{"n_head": 2, "d_mlp": 192, "warmup_steps": 200}
Each number is 128 + 24 x the weight over the matrix's rms, rounded and kept within 0 to 255. Layers, rows and columns count from 0. Numbers have three digits each.

# layer 6 MLP up, 192x64, rms 0.247, rows 100-191, columns 0-63
138108125159128145093133121131104162158195149129143159095113153144175129137116152130146130092119096137141130121111134118143127105104090149112139156101153118174113162122115113105105156147139085
087149128095126143147143140186132110101118090099116129151119071091098144153111110098154145156106104152187145109130111123127086155137124132115133127122100066163163134124125128119121097146147136
119132139100190107091103135127133112118146128135157122144126112123148145184130137166085095107114138180145126112130131142139119123132125145111087133118132139123110142159094166122101112144102110
121104109129136180131134129157215134123113157149106112131093156157111109075142083133118121103161118158156104125141132131128116107126153135135121170109130117140145124169110131134144160119143131
116145088114041121105106105132100140157117149125159131133115118139140136109134111096129139132074120151130163069117179136075137156140168124110108109116094128150079111131138136139140151136103110
142096166158154104121135123133155129112152096138131135162155076170139122120107149125086095093138124109155125108167092108128145101137165146129148150103101141170132120113083148093113158146121130
126158107145108097134113105135132161118165113119131108191149157120137110106135117133122132123106135124141100107150144120126091115093098116132196136117111133148132143149116089092103111106132094
131107126096164103127134120120086117091102084157155102131151117123123149085099099097132095121111175120136142145140131151162146164117115076146112075116130123145091111110132115125163110108094105
079105127162180113098122120200132102141143124138150124126100079139129110146123118127098110132154104151142128116120161117113147135120094119155123093136092139155108192134097145099170139129119132
149115131170130157126106110115171143144115091128141125139136140152160125116135157119131104084119113105116113122127130161133156141156142092136159072119157170106121083140146113098122111162148139
118110110107105111132142141153112105142144151150123098106142121156133117171149125129117172072121131183139132114138077116107105122097162133137115117155131146124092136094099128094143122118148119
136170170148095159120156109149134104133166107162152168137131118126127145119110157127096105126116140134160109081117133085146186195113082144140161170117127137120148157150122086130143099171093136
131133133122115110125138139129139127158141106143067130097127176134115114138101131122115095139122139143129142094140103095129112156125138202117129114160133128092095058090133101133144097109125191
108090126118148151125090111117107146178124114109133133132108184126145165097145142162137061125132144135123136124098130078142110131101151154143130148115085112129112175110137107182170086122088095
110087115126124149135160164114125109106145111090099108125152148182110094155105106106147130122118112158134154111065153208182122140140117133150143141142129117167099161142174120142119109119083125
139116152109124096113119074149142138121170108135152120112119189132149163090093187149123159116117151109176102120151129152187098111100099174124174136090114109136164068144189132117141116140126156
120113148091127172131125138097135112124113132114147203151146130138108115103170121097142080130110113153111120136108128164117126121140109156129113147122123118139146115114132168112117102141112066
117105181141146115129174118124104126175126143096103175159138135131139086116161108135093128135083130168128155114131114165112164117173157155157116109172126175093157152146135115117112142117140130
114136148173111094159133121082136077135112094169110119092100110128105130136109087150137126146114125148117137131146176104139113149171136071095125157145111109143123131135110147125067064107095194
092162111103134119121126137083097083122160131165168129144142115156127129126132170127134128118129140122156151065135165094146125108124165147137128159134127106193114120105136120122124121160095089
140164116122169142123180114096149111149143116101092123139120121116162143113154120124122166186076120123063161116152118180140119153160088107120167105130146118135116137167119148093099148131115157
142166160111109146134171097143135150115197110101114115163122136147087092139113146108119103142094134172118149128114110161121194111112151090161090070107080136132103177091120160116095100073126124
146151112138152156083147146151096121096149117164140125133100102119116115165164167134143125088141085126139168113102129085173142189102120099110136134093118123104111140119144104148119107148124148
126136118149099140124168093130156135128148123126115109105135188101121119136109144137152142131178113174114137118104146110110177142128088147092094145115108112052119128111120131123104142123167133
122166153131153086087125126138156086143122090150144110110115133119133097146155113156103096101157132091131099120139147144091131144200154118180137105127184101111148113121106121115129089131116151
119137144111154109131143105102146162137119118150163132130111114137176141140078112126163132136123109124127124171100097103147139117120123111124121180108110127165123116134099151086200136146119122
087153135135161130106132133121166137110138077095108137140121131143155146123100140152154122138146147132141111137115132118137145155150112135147141125104155123098127141127103132126169103097098184
158135101153126087144130097142157176147127150133115109155208126159161133097161125117116115118114172150146122115160111132147090115097126116135097128135135152119116132176137106119107109106115123
154174125152126146166161130161160074132121089142138135149120122139118164149140125134101101100125120152114092111154145120121131130143119112154168084132125128158111050067130129101116130097107138
108150099103122129155096106150119108151109115134169128101113109094128147133138162133140150102117062113098134112107165119119062111114129134103126132108145084133119092162143109145125088102108119
109128127092090107137099168159160128112099111159153108134135135133099129127146127153090154092147111141184139071172156133134130166119095126114127139129124115124180124105095154118155148086144096
138121097104137083147103100135134116142139102121174090129141144146142115124132131085116143096138131121121102137139154141125113131113137138110144131150112096103151139190106129139105120099154101
107136090122111075142105125137160148117154127104167121110180110082138177121097141097069120104170151142154138131084118166146105152139123144103108140166144128158111153161167122133135151117127151
095151123114156116105135137203104110110120147144176140148114120162110147182156085133133142127121177119136127138116130155094164130124154102132104130133138128101129126144135129131155149104149074
110126117140158121124150139125099128161170134095117130135143129143129098119130099077142134156177142196139110119136109094116115152130142108149114143164140116122081153148149094113108122108121159
110092175174078143133105091126124128108114094123142140098145116121138143122168067126131115145157119126127148148149149131128117113081200115102169116188121133117152114105176123106153114108114149
123104176124124104172121096154103107121131129152145173088117148131112121103126160115157138149110079091110110166146105083135133112119124171122142131106084136114099122106074135130185112135132130
143117127099121113136165152101136155118128158120133137168105108137153144099104119153139162140141109148171126094153137167155163141165124097124147130117128150120130107121109133088120103125120110
138161142127124039186133114140077104144111118164128138110094156086126151124096099099131137143143119158122130134142142146202131129144104126152122143162116111130143086138134127136146139142071110
128141112157169115135135139149132133144092083095127119105168113066113137178177144109136113120171122084098145121120122144114077121134124156096088124108137133152111137122145103106084108129127140
083129144153109114129158139130127132121144104105124151132152142129131123164134095108134146128127120131112123170123118137159120122081119119159148163131110125159141120085159049123138125087094142
131185120072123107139114134163134105133133123116078105176122136162160117102136098066134127109120138110128130138132131063113127127136107124112111137122125145115111080114117105119124130116129191
169164162080115158119158159103119134170082121078115097097108125140083107152101110149063142156145133112144137118151115100120132110184144134112079063147126131138106140145133109125123139085166140
118113130158101148146106109126139095144129148147124114173100118131149138129116096113125120087121111142116138141101161129140155147167120104177174152105143144129151149125140172135113131112111131
146117133148111150112149101124140137093148134102126103120154133152138144136121110136127168116179108136103144175125134174151119123164141142081092159115128099104087122136157116124132126152135116
126108175112118100104148132139130085152166079164089125142159185122113114159103158158088122174139162126136165125121097101122106088139117158122186127155141117118127105155126133130130115108110127
107173140092136108107119150164129115125077098156132132130133136128109145157092155108147114121132107107129148077174139127148133111144117163128102112133117136173130063120078113078146138114134119
128125130131174120142140128106136117157120130142148120163116130148134121114140171146086074127127159162128131116107144138129112152106110138119134143150154159151153144148086131128101120123112158
128091125161139098179102151140150111133125139134160107108133110102129117109121131114119107132121171120109111110103098147170132129111095146125139119129095133142143105120090114100145138140130158
096120093128106176119152121128105158123118141153148176120150093155179094116166139200103151135111128145143111129133138125152108105128079110091154092117155134160110102151106112118161149154112124
134083130167125108180166117140132139088099144137140144103145079130143167124122153122112163151153123172136118188177119108129115101089095090152136120101150164159111148136142131124076076126114145
093093117169102103145086069153126172111135123128129160142138130110123124126108129105143136127117104118106136125098092113123103140100104178143134102125107063111072163156069175140089123162119132
154123110108082140113121117102137137140147093184165145142109149130171118115128128142132127169079150123109142171118160131118122166124139135069118139136096142098142140107145073111135184160119149
094084140111129138106159119096133123105156100132120118146134147165150098165170147132108120169106127113157143147135155161157136112134136137100174103159134142076085114171151118148142089113114122
096144109116125114126153084106148115075141088125110133128119130062104134125110129077127129098113136144117124122113142119124094113126093083158147124109118098139115124114130195158114134138149150
118135106132143156138140128106120137098107113140119117163092160126152115098082099170111147142181113161142119173138110137171088094135131115125124131146133107132113140095124077098116190106136110
123127127131141146159128135071128107108085130147130106092134121097098122138105132143140175114161119143103125180084151165124127111096147123074095161108145189159142147112165102167113119109160148
123139162094187184070126121138148090175163090142140100141140166122131091153135138135112077167097142149094103128139157103074164131142064139115118157127151121138099120111109110114143088141158126
111169149132143154114104092098127102090129096120127128119178174089097163138116100063073133080106096138141094150137132083116120137116119167101169096141135110144143164077128112127142107128167139
112156135155135101151129145133155116133139145117139116148177170111126109129153151115164116100163106107114085105133143149128117122163129145151162127115138167098113123117141133101102112135137138
089095150140083153119154127129129123154121108142110089160134108097111159128124080128113101129106125166107162113101125097125107082096153105136119131108110111183158137141154104136164143089130137
102127146085129124117088160131126126135117074135135077179106144120109187114108151089165054109144139171141152122105113093120153148141139129152136118142152118106119123148123142109104121072159139
119118127141131160133109095144121095108138128144130159090138139134153118131115146132142153146065099108128125116137164174116089108132131106102125103096093101165126088116137143137180116125118129
146100128135145140124163149137142165108148111152066110149156107151133130170122181111154141138126133141138115122103106090144142147081144131151108105075093091144106123144098135138125114114141157
114097131097117113125118141141108128138116132121117139119130120117115118131142139144110126122148116127145087121112153106144107126142157119106126131122135113105111140116146127120113143132122110
111108124098119108125114093127158115112144087152117111137117144110165118120089110114163094126111085142157159128082139086110171118164157081096149095143134112120111112115100088151133161150147097
134122100119144123111139085153144167151139139110150100144165111154136140136134105084099161117127167121124109122126127119128177150131141191135093141118125135129133111148128143087116147165170126
110132154142177124099128124164130145125098139094089118108162128163117152142130127128147117176124146132133071138109132126181141144142126113159161108127132132100143138122073110142134140149102132
117141125108151090109119070123145094113181083167125105141128120159093109154099124049121136113101135146153127164108120177140149143120137087129114130136074088125129116106131161115142075156168112
143104139088142131132092179150126139198126095099126083128105120148129136165081080137114124150162128155141128100111120140176132137130135138114120148109137152104113112113121151112132163120118123
129145167176138137113130153087161130154141111145127112150139094152164116100128125138061145069095099160166115116131137105173133159142146151084125124162157093134079080151170131133110106108114148
137122161128155153110099109112140106129190155105155128123152142145146127126157173158138142112118163114137147103154127140147104133169147115150120138108162122112100137123127110148151145168119110
123125148135141133130114132172142119157141100153137134115126145114106119093139149131125126160079126121113148115155100097147150093135124143124117124147066077107091112128090105166090123109112133
117129103143113129110150102156106144163181188129107127150169146098156140140111130094134102126160158150136103127138137122179131122130152116084072130152127136099109126079148152109169089132139161
132109095132113136152161119139134131116133122151139134169154111144159106118099095135118101136108115139147135141183100147121123100120155110170104091113118116101126150133143112108106141126118108
102128129087123123121114115180102111118155115091124117105151147091113134095122137144138090171083155095143098131154061154127104142159115104111090109121080157115100077073162132141130172120137161
110129082119165151105130128144119112179130112109132108119104137159108141104145109089165141147137129124142119120152173125122108131154076162142100149095135108139130113116113084139154091098126115
197087109124138117134136064128148143128114103110139097123135112129156112149145122120116101142121110179153141097135133158116096134137154122128101131144151117151144149124106137094105115140128189
104117149139127128125117195117125149067139170129083116104134176127116088090156106137148130140088128079141110138112138146079088130128172146120100129127144124173092125123128156111153110135127112
110122119136108124127113113112126130161135126152133117149155164081147124142130126103105135169073131115079145170169163129146152125127135146105136144128155145162127095137101107160133139132112130
101148134117121141092128126062101066120115111116134144118130137176112135153164140187145137147137134129134154139166154132117175093125069118145147132151163167130093084122141151145117172169115159
173152149150123123145097144152088171095100111154104135111142162079117158140187115095122130120167148126094171091159096119126085075135112125111127129140118149121141188157135125129155103118142089
098102145162139133121145179149117130179108148108113112099096111098115143148143092117120135069187157107141172104081147134166096127142132152111083143091168108128141088163105137135147171117054148
185127172119118110105129096139124120148128094145127101150101116104127158127153150129096127129113137129150119147152086135140107136108119139112119134136154105145103140115115102144121121174130105
137129155119149121165145150136133140152118160136095121098115132110167138125161092122129129103129088095106113131140144131149120163163125134168130166122139137107126136111158123117115174151090097
134123141119117127134112123138137124081135148116176120152119116153117158129112106150189139081156133134136109079102164121075116137156137169170164105113155148127105145133148105176188124127118110
100118121132150137113139133068091111123123156122084149098096151133130128126095137109168138133155111124164130137136130145141121167156189117130126080113198082142132137102121132101089113120165118
139152123086144095112152110093168117112128119168130159153136103156119132104125118188104138142096129135108103131140116120120142120131143136140123154113139160125132135114070153151156122133165145
166163122145181157138099124123140091111153144125142086161095081155128105143139145158163095142127101150106116146090124101143132109171096134149106148127109142151112138126096109124123125089143128
097165104077128159098158159150133108167130096112111139132093146099109166131175124129134112115157132097127163121144154144130133154161112160117145146127147105141100102139166156131175116126169113
096140144147123136138127133110096159179124114139160132141128108144140168123156112120138105111106146120139129127144146151135110131181134138078137094125129156118144090154113109083110108142125101
082118129172153106122151149141078169145134154173106147146112145109155075135143115110130159123126113181131157176072138118123102116131107136050152089137115165143132121123160087105170149133116094